{"n_layer": 8, "d_model": 192, "n_head": 3, "n_kv_head": 1, "head_dim": 64, "d_mlp": 576, "vocab_size": 8192, "activation": "gelu", "norm": "layernorm", "norm_place": "pre", "norm_eps": 1e-06, "positions": "rope", "rope_base": 10000.0, "rope_fraction": 1.0, "qk_norm": false, "attn_scale": 0.125, "bias": "none", "tie_embeddings": true, "parallel_block": true, "init": "normal", "init_std_qkv": 0.0495, "init_std_o": 0.0124, "init_std_up": 0.0495, "init_std_down": 0.00715, "optimizer": "adamw", "lr": 0.00181, "lr_mult_qkv": 0.4, "beta1": 0.9, "beta2": 0.95, "lr_head": 0.00807, "grad_clip": 1.0, "warmup_steps": 425, "schedule": "wsd", "decay_fraction": 1.0, "decay_shape": "sqrt", "final_lr_fraction": 0.02, "batch_tokens": 32768, "seq_len": 1024, "doc_mask": false, "train_tokens": 224800000, "steps": 6861, "dataset": "wikipedia_en"}
Each number is 500 + 40 x the weight over its row's rms, rounded and kept within 0 to 999. Layers, rows and columns count from 0. Numbers have three digits each. The size before them is the row's rms in percent of the matrix's.

# layer 3 MLP up, 576x192, rms 0.0692, rows 12-84, columns 96-191
106:482459528503551559488504488412576527578460474475465497500470500536505436471479557444511427522515494516512531424456469462514557502424527526565537505498528460498434500475497569469520428540500469435516534538496524564551426574529472499552454434473472573495481554499437527490457495481558463528
107:512501503555449517456574506493493539509457459510548519561480529484508525548474529611519519528502517576532443493503422555527492479465570473464510514516479513441534501515468518496440462500456519497510436497480544453485512472512469497501472468460536462589482504522503510599517573488576537506
094:518491475530546565470511539557506542437506466506509551536539512514473547450436500453516475536531491481571504449518486471497491515436457478470455457467429529536566581449496495463542550491558480504442483538469532396567525441539411541530595449526490519473444482443565476536524455541570439509
108:532535503467542477494520462515508497538512533530494514530489477469428510415449471515552404490533448558462584512457476478551584456480479544533533503512485475441416501492541516470519561441465473489540588414479508526546495519474456445465524439569485567517498485492504489446515478518535522443
115:472429491532526526468540450544421486503504565532481543471518539490467464472540529483552531547464470588560484491552481477485521504394559521460482521487492557525535618451532495464425525461515499481496464441447574468464452510531492502446568474484515544522502440471544538484504518553514496490
094:446572520489497523490511442535479521509431504522509478453461530514485483504459523522482504464523491516498481522506572542530561499500522497509585559521525494440492469481395544437525534544532539536565577446489545442514404493447526536534492461579504504486476440484517529539529522487497438484
109:629554501597424491527517488516427552485399514489473491582481493487403507566530499527506537595453540452455437509549451511554477511449523467565488509555494503545505563479599532477522539508502562502580476536490487532493509497443500462475462443457536573457463514496519524476452504497546480477
097:570489543551548583487504424534465504508488522510572489475439579435524574504463527565493488481475498461451564540495550451532530500524492490530485505538466566459543509501472565459524473555491531470536517452539450528473426521403577541549520543557502481489569473561501546509514498419550505479
106:469418471526426512490517491503499628557459409531506570529472462450479547498462489551475498551474542555495525489525437551547477469530531505513409483466445536493542535538590542516513501459505540492514464471493540460534438499464469456535508480484465521527515456513507476477509563520556502465
100:458538556485506513461551431531475536468496505498459514402477497473543519482394466517594490477532519477481467452520460537507480448494493538484564441502475493506442511437480535435452546426431533520523521531501482519518463603507503505557532463534453520531524519472450450541484541505550565444
104:536468477460551457477598475468532431490498492475434527500469495500509494536530504517510554534461587443525446463532515426527551510464529509355451518541490543522449494510488523486464549527476560516511483526454523415464507494464460510514492526583496485504502494473550474479486506561482501552
096:500469562535470543506559466522533468568473433463508506478502554498409470485476508562469566528480441413488491427443469530463554472467481530483502486443483473512438548528474557518437393517475518480522493489506467509462429432551503450514500496514454529547485461485524521513503527475525434437
102:489485409544462491462552516451451486495455526463520467584508503456464459534455444503568551484562520511466564485495501513531572528499385453568537441559476547574475463488526482522517497512465490475503445489543559517420509501464461478469482539499440493545475487520493542461428457443468458462
102:451473488494571534519514500521566479498499485551526519468499499483494470519488540491526545445478476492488554456471414509456471525493552522468496514558513521399495490468507574516418531494479604514555428481481474525510443549550540430590546444587431509508589498584459444555474465541468504480
099:432449510538497482499466509537532507478414406524467453503511454536466619502374543489476483521525532555490503424524596458495517561470487540467528536456547490511417467461470505422575474553432429504510585490468460537463511559514499442492488453507389431496505479498466503416497543477458500553
091:468469528502521520405480516525452490508479511495499478431562529555483539506486518515533516551498515466469563467527520487512475453552515561432405524559498521528480461526547470527453539459389543448469508447494540457439520533449511533489524504497468501516564491530482513510442471418472498508
102:471528525501588433469485492525525475443466511517521439488464471499513523503534524446629468547510544472458517448479486457565491474476504420397467528455500529511566565425450486553552516534506560477471479494494471495567444549485556475482490490564466538509520490518568561438544519513514539575
099:430523477528442546501526508502565476492467537529480551450509472500543517572574484524445496542497546436480539433559484552475500507490471482445435476547536543512527554537554522474494562400504582488505525505489560516466457545495539505499514472583501515492490501506511506499486579452535467500
110:539509489502512489503459437485426524457439484532479463431493445456523526534518510598479425531522544509519447483513505484488470579478485502460477489473460542518501455401546512479532520490491536537493468504515513548554524545520540463491532492528518493485479485494528452520511483468502461527
106:574470582473478506569521448484550472509479469506524486423549537521518458525506493456487451488480551460526505506523502462465552532460521558499487575503473507464567555447501527459519439507555495467497517440544488489513471507419536587464547543562461501566564471456511433495489506544521552477
096:556527479484522507461522459556501491463502546577530477452556530484515485454520465503476440553516479527456406477572464535549510546439548537559567526529455549482484545505529618517453416560455542460581540507560521493438512510460509477465517479514505512492529490469543516517570448538588496471
097:534497459478566525464547449472418510536483540528469447503507525551532458479502504449543497499454508458532497473421532436543478484448531484449420511537476534527497584572473434492513489503506501507523497460421465474532535484489493583547504529550482507457519519561465550440542546566470518458
101:515491509519590491329502530524479473518468513485555445493496518452514492506454504548535505608574553611476490516511527535559553515468502545516450526468488448531430550463566494536493416506428496502495466453520532535441433541477506493481482525534450512459552462502462459449567495507535520434
110:518529445474567475454531499519440471476511589615525529480563483528486528426494487473500475478513554430452494365541505538542512504491561510462553486540484460453430472529538493482460503483509496452537481530443459501574427546483489502575485434484506501560527504515497577518536556476491426480
087:537520496518542468536481551465509570462460429564528500471508484504520473488527489457525549496479539546515460509535513521505462506452555432500440509561507537511461468529519467506418516491528498549496528527454485528505499540495504475496523455499530522482526502455514536486426523428492468484
083:478494497595495498473493453491469494544554522493534437560503552523470525481545516461533579468445447437550423480445378481501474448505458428543508552516490501446482501497484396497533554569509514436520490530517519581422515515483591480458493501511466492476480478585509451468543500442507528490
107:487442544541618519510525537592506518460510440516501505516524476474514538441479494547470524529461497557478493462512480525536574467501492539512485500440493548489489539479543510491485459551536543519495427511532509487445537488469485525499523569499430490540555430500459487539594509503511474569
101:471544517505587454434516538531484519547462553493428510525481550442505470480542499514541476478485453531447523459539560489581518598541522518470524480477478517528444509534532453414468546537432532504491504461466554445417442494470509474554483480506462416509495517539523505563508458502451410525
157:521499514513496577490501437497540453491478509436497414496563453516515497511507542489547523535478486520458561511481453484551500506517529502507470596551497508469468425459509550465525503557480516507428522507465471474476472554540534522518520516474414479530465483474526482402475475519488508533
107:511485517488581565440492539534511491502496532540553516498433465458428505502506479520560545524496551478493527490505492580474509457489494531481493532535534514503533474469520412480427545415424508429494538482449505512526534525566448452486522471460451409553484522473467508410523556454550478507
094:505479470562525474562533532568522468449487463458428457547467475529383507480543500521494466454566471482466481466391491542523509516518476523518514517503529470553433506434507460478501532473472496520512542447477510481447531530483499518463505514489396536540546517514482505478457443553511465481
100:465456534496547536445576464502458486489489489470519486520559545420435530544449506561523519492592441496493491552547445476487519528448420521513484533528488493487546511483544578474505454533459440565563463419471529549468533467523596436475533495523578537511522457536417548507484573532544494512
107:510477550471565512542516524533437477458449478554468456541507448458517523551486487588471517451483461490474539484499490476471497512498511504541497490586522397474429548470512517492493502455380519499483567417473507580597474477452528449502489489536502538516467483495459508479575554558469460469
099:535486539479500587501459509511495496495471482558511553495477537505479580474484455604539497497536450417534494479555455485544562545488539448465521568569491503430507564508495583422537447473508476488544500375554554510495466479468501413523500556573481509491561478465526564547522496526549466513
097:519546497531532573484562504522540453469440546444514534515564514452383468521521432491463490478522483479455589515430560459431465525479512498489489481507517545464438454429536549424498522460439482536494510488474496563460484531493475520457481534548454505474473470478468443495558499484502533460
099:566518463446524513453492501461418472520493485482487540482462484455502453490513516541584513497419609489535520489522517417483502573435522558520466537507561577528488490527517521492468516519510555492475510438511547494524492478433455464540466522565500581537505475500510466452559606496493430468
096:509574514456479502491511519479608536510463551540538521405513540464486519513463514631525479471527578518511502487534486462409493531423477513492438547538479515503401505522559467451543424409484490554496546497425492518519534588469502459521500486532495529550462458512472500530483558506531481474
108:534512453499473530484490468517555562509469496500523474496624533444509494521548425464505466484481533470557470460568492508487502503423568536489419532519482477502510498449541597488489462375500504520493542466514548482513536547495478514551523508559481531512513521515488521454461479471463444590
089:474511490485463592524463527490516504508441496497499492483530507525447533491587554495532495528502558518596516484467506459472588460485488493603452476451505616533457471491530501509549530523510493513487552445496503573484566533502419441446531469513475545526511498415482576532524516601504420515
092:479441490540468521508514475527550483423473564510554471477475453487509546508499588510478564465525533544461576498545486499475524555498465528535505568517487575468471425522471549433506520386507503473525492519446515515510516506522438430541543466476511481481453522484439530516477557495515428501
092:532574538518507494485506483614491469446529500468500515491592469445529502525449483533511523488412483491471528538445612449517491521502510518582541526581503470510468428478442455498447458506523500434516431482454501539514478541509506498570635429531445536572534476535488510571494443471479487503
103:509475471559566485556495489470548546524465448543436458497529521465468508453487464478519489477509552534463532441572490437525473525481550498546422562448465523487462451463514565498495517558441554460535534472411441472485474513518489533484491565508523501498529497440506519434452491472506438490
116:525500564508531506483503471544553622492420422477568502495556529481480501504448459484491427580560444471562523477514496508555489476485519502536507538504417528485496540488503554478534434504505503482566480464527542455455515494509507501425548444546530462469477475470473475499572547523548517515
099:558458496585488519449495499483485539490395520553473439521462513516557493565410585473598507535533581517514532500470497494502501502496518438403470547546487521541556489472523579468546451480447458436526434499475479503445510547474500485502516483526468658463476441532463509469532522451539497453
095:539486556479553474508562547501576516500452463558543531464503475456547505471531491521515489458480471514443509457513464553525483543583449493476453508494489502503511518484518518495504485438435457494497506545486502480518445448472567474521523502508509422530450451519476449516501564509498524534
098:503483506484545527439451412536482477475508531517519512457556439504510457542383566509512411528505363534541478523466451517525490490467490529572528506492463391505450582480529472463517516531513483492497499464543535491429473524456502482524519484527453505515531471521470449452559491541515536489
101:451432491545506491507463493494513521580455564520480511482481517513454517448514468505522409504527498506518558480468526561462469559395533568433464566451502498545480559468499550474494486530527532468491495483480499543498517544484505475498441531559412630480518511466431498494522482474502444495
102:537512531513489477511510505482438497504449436474480481493473563449560534547427477488512491493493474530554546473527495457532456492461547565562507505526506466516450485494530554520482478499490543528502528488519486538468438467503501525539514539528387518432554478436479471529484514515437456516
092:520466551469477530560566543439486436428457541520465505530548536453451552530475484487495498466508558480489502493468552481449528489541551504445579522494507558440582567486542596478483486530495543488482440410497570472551532541505433503505524469520449495585578464433481495481425542523534496482
101:532531476519574508491540420538487545481482522626454510492494504488489443537495541514511492453538449475521402470508531506506477500462552512474507531525496495561451521496485442545452547433481488496537468481446514509523493529485499574516542504440482451517550528518447589455494542457483590562
113:451476496488549530472510467528413586572461467523561520503556463520410442472519496506478438537555467548518418530539483508583607466413553543474506481521468485567473505482530505577490493486472552528463521490466528492503468520464500513440514468506523490521476445448487521487613440521547438473
096:545488544492487482541525451540533469386546525493464509467566460474493564469431519498513449469575473497535493480569471501489533587468555530466410546495443538476466569492539495479519479530486487547517502532495532509518525516454488450467618510569509492480517468475516547482526471550464475613
094:461480505492570597440531482501442507465465522498467439463494465486425512562436520466541488447489521542524567447445546493525601410512507528518502515562465460547489530509492491499478498453479468474499495510544545596476492519477513485533463438464430528579544471506445449495498495499544561479
093:476496512435512431455524517515523581498467464503575475532452403504489567463476459507475462527470502481542455482554417456475518518506465524512590483462451516486505522450540511514514475538544537449436522518507500475476534490490446478516510505461439543514498446529522483459521542549519491525
108:468496503510443412420518532449562483483466538496493552575481510509419507561493516521482549527508479464538499415522538507495542525500542522433482484510529533532513502483528455466447469477483619473437519463498613441490531537496488513436451480543431570558450482441486502544489487465501467472
109:523474524497543548439504506518506455477481502553505501514487503537474500508533482531484528467543431477476515473462573470500452437430540557527472548501494463593497454485488457497456505481440419464559462470559556474520528515523464493463463510493467435464466496478527584491551486489488455473
097:485477497539529464466557474488529526503528417490582485432593511480478534440540453517492513483555436580543520495516529484506500507539496550511515494509473508482492453489585460479509536464529512522507482473516519516492474551492490481527447559504478443449493441518463524575522480465535529534
113:478514428517463561456534521500487516526414464547501501481569474503508517507530499551495484526492502579554479475456555431565519553483551527602491484522466514457448466446499517489472541460447535388449489569531481529517455498503463502504570551521504470552587452501502494479492475473468499493
087:538509555487557519469524485600473493472493530508501504489549512418404575538528491572461492511490459497490503461510570469504519481518575530496459499537522452559472571508526507529472478452445473520470502464537480539492514490535540510541544539512504511487434482475508525503603573501530515511
112:490531538496536506521466508476512459504488382453542490533489499459486497485498489503498521493570515570456557479507481477535486483471521527543474494536521449469581498484478532553518499463468510506524474443440554475523404495458494467457559473455480461502513536511525536530451554548511451532
092:562508545498553489462503492501437520547530517488540482535518424505560485448506518489524462569541524526569495514556480451448515519476494423544487538504492501534512497540542536528591481532558497476534495416529531526526515473527497485489492418484483491471447483441458481492547563525550470488
104:440559485548590440488496468525502486447491492564533550498556544504473560453410469437505515451549487537605540476509515513592446505498495457500433465533507520504514465504481520491527534472568532558524421443429480583452488546514505440515522531566478500465492483512440558531498572457505401549
101:563483478477489492454560459494466543443510461510574493532542496432460509522557515549412564484519454533497536554601484398468492438459469509520453576515500555503532520461524501517570524539418494439553503529531533528553558512491486502517499468567437464498555459477514571547492521531526531556
098:512538530609522495446526552536503425432438505519475464523550484444514470482462499519588515505409559486619528454524443459470503496467441523457488486557478534455498508465468502540438537438461525520572490453548624473492473517529497533508474530496504472489496509542523499480546471470496524533
107:478496453552608435450530526504478480457456516569564481516481481516531527549490484476501504460500522508518461470461434485511507486474508515501471571493442503578471547431485442483509479550442556531533450501574469506492500496421548495538532446484519527536478498554488474507517488471558427542
088:524482437491499468497567487501483508470459447517447539529504499389510567514453537517554493443448563479445492455401520567412495483548560519466506517459485488509553529496557510524469441440452493423578476454468486410521519558486471582493462446468476503513455522539485541450488546458432490454
105:517529546573459565469527474473566476511489508540471563516446486474476492473478422513529527491451449457442495493489494559449480502504552556485531537488478526477510526494547529517449524410440518455499478476432517450507469501513537450495509514540502505452496464538438470503578544424570476422
087:440550475498531489504560529514523469559507484542459558512442514554442483458522553518536546489519476548417484491566511531509543519504462553433499450484484519444547449491565508415563521459567479520431486547474573498553479526473549493441498471450472492515488507522487467489485544474561468602
103:488470524460485551448462532491441511450490488534563471531447506456472546437461502544435474455493481540536548469446454587570488539446485492471472583467503509503474497420481503471495457465503536482546452490448532532449481575492467553431475470508455503484477503498479477473571570503521377490
091:426512578558564498439537441492505484522492493439510572536483492549463568519499518460525455498540442458550437473543455611513491510489562499476466511467486482544623471491505458462509529432559491509449460482547462455433532526510543467469454507509512492516532430496500524482468608451515458574
093:566430532527538530415546514516498528549538466514490433528528494541521515462480512453488557516545488546527476517474526522509543525514503495460458560556469449531515442565516508428460511536505520551514485533540561472464603462536528512502474503530462555543559463400563539478454505545516431537
085:458506488523487487433539501536594510431537476552437462510504515529448503502497525422502566522459492508580495452393478460573508527508489558521497512493529470507520467557598423476514498547538485480413454507523499476445519580469440531483475531512462499554509458509493515464476529434487455494
101:527457497532520478461554553478472538492407548530503605539503450488532519470505457572609530412484552530455520464532435492441530559413531496491472518489492521526566534476509499541500504464538600541427456478498493579476508555565515479479506471577444480452445419532500500485512503414527460518
# layer 3 MLP down (transposed), 576x192, rms 0.0469, rows 12-83, columns 96-191
102:538517584509509487520469516484519489528481520556550451499557615517501546547474453520526550572554538471440528555464498479527521474472582508486535504492473458551409551544524469539531543419483573520433542482436443506453527488519478416550518475474498561534478463481511472494525483453495477441
099:519546485408454469473533423516496472446501504505504398527505476464530478494505519482469581504552491434530582483451456473410543543555547517519514411477463470533483504441472522481426522511539552510487530478511463499527499452507474407539473502528473480486478502487460570516539515534502631552
098:456563581517522546529509612530433466475521536453539520468458432513442539481463589471508490474491510485509471525469437486497442536523475503484529501558464545523526461484532452520554519561515470415528482476463403531534510480549479573528425427501524537516508475524509587540519546425502452522
107:484503448503532436464445394594459464491507462497523508469487437485456537514523558440495547491587476523525547478516443453482534548546534482544499555490475532471434551509502466473529527499539502474492477470436456416552525475551493507501437439519533548418497499470525533597487469499469470491
111:524521540530530471463478478551561521516497441501565500513480504482472487481493452613480504488527490476497540444475442514544484444516496450517500473537508498565491471486539503514488494499476506455483490538477526473431550464481451449525454509371490501490445433493498495476592493569522527493
102:462473563505530457538471528527511422509440511448466517505450523442526542593484431456536452528559490484528481517563459492466441609448489546473509480385538526455444526432537460510551541515498465428505477561492583511533593470518467522467456450507476550535501514452526549542515522470542522500
100:535459456459501428482507578515566542473499493505473449492556479541545492486433523428507521513575522537492532567591493485573518488471531523555502507526470502443488470534571467540556457525506492492479509544538497448497443499461481504428508525434483525563478516512498509527535468491504458459
098:522496545471470425526563548527554511464417562454535503575501469539515511483475537457524428548500548468473427536433528479475508579445450516444564471468530537543495503475488501436475531496443521493513587537515560463486518474435503537510488463483477484491542552473549538491487484508466495499
102:381472497488558456538430483514564575489568441530532487534497506486477474492597578505465526439462505532595599500481456488491463487504532500486434486511490464552488509505434482430502511511517479505472442466554562484420541540526511500522506457471547536500481498547516421524517443515335500499
105:546501493453385524413539548481511441508572527489518465501472490477398466496493564459495574578518496396445504506545536508482501558502469425491518505485475522532548469525495481531591437573571483512553519444444513505521524514493514515492511465446528555510482547474553591467518468524527476472
104:549507559471533463509482472575512531509434507469513498504454425460471502564532523478496501514520480466515560525479482455463565496526472546524525593468469487481536472472529447526424520468513507484504418531491437500375445512504556525500506476548491471566516505455503513403521481528478560449
085:526471415535426563520474528406532471514568513454544481472454515555480433457589494488566548554487520462572413496526568496442503565529482462484480443499515528496517409561422494515446482522536509527499532491469476485516498559483489544515514526456516414478535490514425480550544420487480473503
098:547488550500515502468408559533431506456512474516464508487472504564531477495490503512542502535429532534395447586495546518468429465522481442480452510434532454518497492476544505534475480555544522536492527560544422466492539483515509513516505513432571461575531527487455501480534460447503469529
099:453543585477499394530512518483546532447558538451544534513466515524572528521448568471502485507558435448526496515478458526477548546452531512467513433499518490568506509597506469538518472461480466517565510535524546582516420506485495516474490513497524546480546454477515473590456482470437461464
094:472477510508466584478407490401526414583473497495448495455561420476508485455468470471490556503462546514541471510518484512493533511499476525488529494522495503462493552524542532488469575511547486463419536517519476482526458466465518487566523484518478474527562478481535523403498555514576494524
093:436515535475477498552468515470479429530512426416464562478528503490538442539480510447420529448440513517509498447514486519544562499547462515534612569460542477521474467493447470444558532501508474531519523568498470565492488458447482516525502503553548496462543548443508498510454446470523539498
091:424559554447477470541492508475563500481493630491527498543513485489515519446487511445420539535517517514510541472434509493479472536530477500540467505499537547444542494470470463554421526538503498463529524524511486498478492521505470515529494523538476523516535431585569481534443508414455481508
113:509572392484493407551499467521530500523474481494561497521544569459546463511514513509417488425494505516516512455483472471478527476468506505527530478462539563477545501498452536585499398410484499571473524539537531493438497521459525486503505453552525558514559486488570629468577551478494490500
106:451408535468555523516482505509505530490498471520509494496541483497571432451561489531463485485483479441467560521517502475493561506508466569465595476570527522421505554491463478512458507405425491530462495546470530442509569390464543501490496554464542445574530550486467533545541568447531473475
106:479458489513549490523485511569488516495530490393544508559530547492507556543548513467559505551469522533537480522471511414527475490474558459493500437504511467531499482506538518648536494452510522510506448499501502474455486486505510521446480463540579565592542558519516485460563481475483530452
100:495436517541578483513493558485479502450522508408408528514511511495520478461493543492528460506458503451510537520506512532532432459574495542488489518453533477541543531469465483454538504398516524470530438523505493468486511441536401504523506590517449511500532551530481464566511526466498497515
094:552512472436495504545501500530516554519457549500583459507523559461507518522542508502529480522546498468432468581452467466408497497511525486447479494526476503507498494514481461481529545543462591515434547479551458544436482471485487445493531444507469530485531484531539519475470456503425566525
106:479568449506499556561467503468418514488443497538453508452475484526512485518545478507484457430418536482473451581514497448531526519503436442480433513546525479478524518472504426491550505473541546476520504616451400527542477500438499511526518445494501471536479510483528486519521510457488469515
108:513505517472476561522528453526509540539506488508488487470518461515491467487594518540458458549508544500506485509556460454469436515469526533563493458517453465509497462485521429482508510568515439460510514495565486495472486517532485508537455500556491478516499420545466481574453478542406563501
084:507504471534448445492479535588477535467447539499450495519468513466542494510526455493457512453491464486574468599494565485484526491480525488510529443585476429589532487493551449529468413608476548494535487543499450444445499439504550518464511428546476517553477524542466453560536550568408480507
080:496508513518481472538490452484508505518474496451431498492539474503518539523509622464493507559498520496626458541424523452498519519548511499510533497449479472529483551535478528408529511515522495499588483499535440503471483552519495540568535478544456496510429484486489499476526484501472508538
105:464499431427543499523523458554506498619488517512540536540484477524530466495500504508477472506488511520559518569577429429467446496446517482503510467495465434455526501512458492526509516533508515484432415517518472470479441511482490461542464499559551522500500493498478599572466450533495493492
105:545520493511516417478616468544423519527448445521517452541505499526453537517542499510555463517470437511515472510459439489602505340480508496519510550484489487558538496527461500545523530576507436516525415512502478449487520493497566490549501569502463467526555425495454561508464512524559470465
199:500476531524468566445370503447498509469488468563512388499512471531495503482463508517558474508458530537511562464527515455573576539457556508450478578501502488485520487468531585464548512471486463501458540467449503487447512517455512478545485513458416462531477513469558502419505472518497505546
104:552506511489475488556560503476542497541449533450430519440519405510539499450426524474497458534493497443501479455505516495415518539460522499568471505479493411450471511470464546489493509472567545498486504537485494552536509558535445541499484448492514486470515519475527533502449458482501492534
090:513507489585471533498552505497487501487374495450507521506526479464537547479456543513495488533454530543529460539593548510502493500472520501427529576461473500567540505500460492533489531417465456524464511558447531482455511450451552470575453559452506535451569586498460435475471529482499523492
091:477461492523462518456497538545538518500519475457529497497525468455483507552563465496494473510484433563555437488515469531519436526537479535523491546486525481498530513516523435529381572518550488540468503500548490516559517439454489502573476466488533473509498489459539499580541495512543521406
106:428527476499501470522555558468493519494493519449502501487567486532576469476545575556485457487504506519537527557508550524494516468526495584454467463583471454453466501494556487523527503481519538479495432522484513498507464496471527437487434503544559484520513569528501450560455459489489512515
096:464542435416508500453552547467498557489460513492589481504535468591454401539518574402509449438503554529460527486501494552478497502412510482465539527490552514584561495520484400461566566542487539466511423496455527457489511548459483519476478515537541590459561440497425481487541443467517462491
093:462480482475528457446484534483497397490480589446501574484568436515544543433526535500468492478600481503468457484566484535525543467518499504551456506431482489534537589547478495511520473546572520547492500496501453424513484467506547489517515481502547466469474515564450478567558513583491493411
097:439506460464492527533421497457443484496460516482491473460521471538554480409510484471527452489500548595462554483532522531521564471513490480491458575503552554522475513507491534511517483545461537483540563520552507465585532560504491463498485471487503459569530511490488496521476560569545492560
091:492473502558542481519509518553529452502468536454411525538501538501516502411569473536482488511514454494478515556471415493495452501518493531435499437446555462511474605553579465478457527481518476409454616475544489445448457503486533460450468538472486485405428473484510506556476500511520516589
105:544492421433428474463472517465490473466532569515504429517509505523489504452487433472571490472521563477439504442499448541545485530546550474559562542494510489475447443551486455538539427530528531473521478498469505438512486596497511563460458513529470499491482510438517516449445456536521488490
093:488537482602426487529555541469464486458479560418510488468479472528480453543417456448517486506532503504504477530474444553551516547458567487442518510479548458509427508490498545514503469404519492574478516559518435456441454516459534578504482513477550530540482541492460470490514523440442477530
094:537498473479493601524573476511533504481542495451519399561457485467510506452546419514485439497506472535443447515515476495508525432504483491526504509576495482453521464530468519546523502529475480473458461394458508460585491472481462547487438550532505498545492498482452544572542523542535432463
089:488550506408472504494466472453512479522481474448445397516417521469522517535521475509487466478462561518521513498458514457533450553455509521548504480502525492469509473515482544444589430487469424529448498504538535463518363564463512556488544507473562509479496479517536505470513511512513481507
102:498515600513583502491514538529443468488536447430436524497559494512486532528506473443460568431464444523503483460504551513534516542559527461497556432506545583542468525468417498485505565491506433520506579447514514512483533440498545473466496434518509556470450484504480509503463533472520509426
117:452482403463459547492435467432562522457434536477468490530549500486499468520487542570514470482521507541499473484513509572556492571480538480438505473466472484478476501535504496460475513555478459505520436536579433545564464454477421545422395502584497519575378488478477488590566481545487441450
111:486483469462509508498458579485601504498428473491550517473481456555443487536460484476450584524507523475487533530563413498537503479508550502471504442426504459465496567491514515482502527438475516559443495576510533462523426488490517479482553461485539520500485442489548528549504489485576460508
089:560571515483479513485536469490553513535499484386496523460469529494481432464447448462497493562494506490544495483538525413466453546495542530481534514463497440506545471536456503457473496551516535469483470504538485537565530494465548510442507490525507426495547464539556521481460455516476464529
094:551480480451469500505502496482501479549459549509514533536540484521512485556581492494510506500540503515482525476534535512455459446533505506399515494545523453448445483543487464527429485429444548460416488548560526496496441473538533465500438451501517501532520462535536610509464521447500492489
120:521492573506536455426496536595604463496445504516470505480557522473512549534520548539468561464460527492502482472480472514443503567479493566522468501556505552477517530481486466454469491409549508534478448481469580549511545369562489521498503442514528518551514511511456551438533545528458541487
108:491578511457420568471435427461545468532499532480496426548505522528460481437516509510451475554509507412501457532469505487551462534558507563498516492561505478476588441491464514530461483503535499484503438459627514503534480545483522472506495459419456502559454555520459562527459504477559491523
098:433534491459486454484578538574488515496397516481456475489475557529456499528498491515510613524474406459471526492509509446542483413555482504520514509518511462502448466455475490507496509514496467483550416491449469466501463538502503483518531428587448509539538390514522459511528518483482579516
105:533491551475549488553547476527477513498480487557519445447448503432412547485487556500484476444543489511448545477587470538535471497484483485476460560462503560520473466407425491570553477400544558476501524499461516497483524455545487474475493542497482542534590475488472513476595408454496537476
106:484507498448513489461491540444589511487505508461456451467419524474533499535479448476517465498569455498517494489462456541530435496477486516452495439465446533505556491536530551566504462504458500556516491508540510491595509552488525508486484493470509556518523516501469512509488482479468520495
103:542476428473554435438477493479510476441484534493479508461537539482510454551507500463521563547509507539466482620490424542510480563521478494504492507503483429507443523533549549521514424511504502500487498491493501492486612420485490537538480512496504581574495487553566458531505500563480532472
094:528540460473486454505437441567478476490454555361509503525491480508577465443529477528463524523507483465512517448546503561486566556503471442465507511541513454539521455586489571458446446506488536513544475529465409490562528526500553529421510519505540525436480531536541517565505498444489478503
091:466476486475514404524557470504450458437582594447484463486464505444492401487569557478449510458442508432494469525495541492455487508605513482436569498521489419595499479544511437504464517534501509494510482501529501488480533543481520511495508423501563545444549479530499482481490470560471529464
106:525448548487435481436496544557489526603521500554480480547399510521459519496484482556564501582492513522515508578529474538530557527541470491508473515466469507534465552471570504532481481506474443484472480468425452497449536417530517544523499524553422467568457471502481497462502439429467491497
109:527513487554532429492535475511524526510420477511620448582476540490473486539575498536513568478499504513487534451524467450499486506495509496522502567462494604525527547487555496502515536508479465508454490431511515529488546473514425490474453495430450522499473442469468500384527489511446528542
094:549545510536430473505475514487452446546406473476440465545495441529490479402444575443409491485523558498526553508504592527464526473589493487519542568509553535513552436538498462522536440465442511513571475478495395493529548488521534499490530528534508505481529427527534511494466468501515498481
117:494497495510476472484528501468412525532472531464553457537509496476461489492512575455491429484444579453474505461513467538489576541521479533480485562480450594576531508551475510504545523513574495481485532513449550453524473483439563507499487474510557520470456449488501537478476485520500483459
090:424487483496512500537410551512435472458515493561474554475453519552492435481534506462544496495508468547539501505507447478577475533521551491548467505478430550519583508447461541470458539496554496541540511514523531492496471507478495518429515466485524481439472557505444474444494528432527431544
123:495551516559496480532452617521553550465462452525526520461485555503481530521458518469498570562528478529481459426431470511531479402540460494526470500516492492479490624518496489525524526534520493548490517513542570499441509525512541471503500507400508522511508505453537487527504504527522470498
104:491518612506533510485498489534520484507372505504478463456567463477477520477552511528487511477499454466487455498496439575521507504555534527489463564598526544571457482464577512490458517490500469466529455449465474540449516451605461535518511529510521533490529422516550470495524468486434510521
099:506504482489492466586558521406481524545544464472528513478585518520499544506512483475470490593563537520524520496535512404521508435535434534507494518442512504477511455508449453546528506516574479501514469439483493443417470459517438441502460518477473534447473493468489499420554506519532551497
091:425425550564500505434421521398532502496489509465506509476514546626485522506487493513495494566551544459450501486452468501575522519605516466478512471500519466480437517560453506540489531526465506503521507457472451538463487460565451510461524517492564522521468484488550502494478503454490487516
095:498517470539484540614420529512533517602474487405510540505520459508555508510511528533447533533457458484514499505454535474462504561527474514452498456527493554543507484476530536486485567514476469473542466465479476532491520506442482481552458470514534510523553496542476511524478534517476496582
110:621518487604557565498503513518458475461442533458457473529522440460501485468531510425430411518476482467420520511470512600542492511486464412438523512460423529547504536528493525529518473465535571542469514543534494486486520474474552472509507548537454468517508513470454488458531586445494521444
085:483511518554461522516497455532409492474560538486467493459486461498517524582533500511449475524443504442474520478541550522540461524564545536438516546484468427499524512497478498548539519572548573483528469484510448440515535475496482478498576478528459474515474478664530570552453509484494497529
105:482464502529462517556477566493508516514503497522529584480449488525516473482511472481498481437460469425469498471504505469483507552453449438455525466450618432437459522516474488442482542482477486442485507529481501494475498512479485493495393463513503535477501474540496580477587466448461390474
088:536469494501486437455591508548426461513495543519517470490510556529468520524492538532491558531604472529505580521558514511494526436527478516503487557494464513512471547505546474554518475526423445428558494395460455363509499462528532469491546550483490546495509523498577504439500523476492455547
103:458471477473472491487473425507458488511574500520484497545485545495497504556481523482496484513485443663503522458467529479523549462488501553481505582591485491582499427520524411542524474510475485458496428544501587490559515504528515509536447450520550458437424523507532521505459494452522445477
079:490427435499482585435605486509489470501506576483437489548511462470537441463502495489414425569499523526485545495532473494468549523492485525498571545582532549463511466447512467499479475527484590460575531502521420501554524527531524489530500474532436451502524500530471515527489442494470489502
093:536542509527446542515497519385591575484500494520492452500461427503485497508502448542533486466450496463499467499524524473505530528496435550524480575507541538533545472443492548561515428471495498544493504473474446546467536476476416490560522609494483490518559538468487429466558528534445522502
083:551502514538486506500487442493460554545522427487536498478452504425524516493469490481465501505528537474434550531496538502443488447563461458533541503528448463588535406464408525502511468501458575412496496484524490494548472478555551482514521449542475524499451512591551508522559491504486468572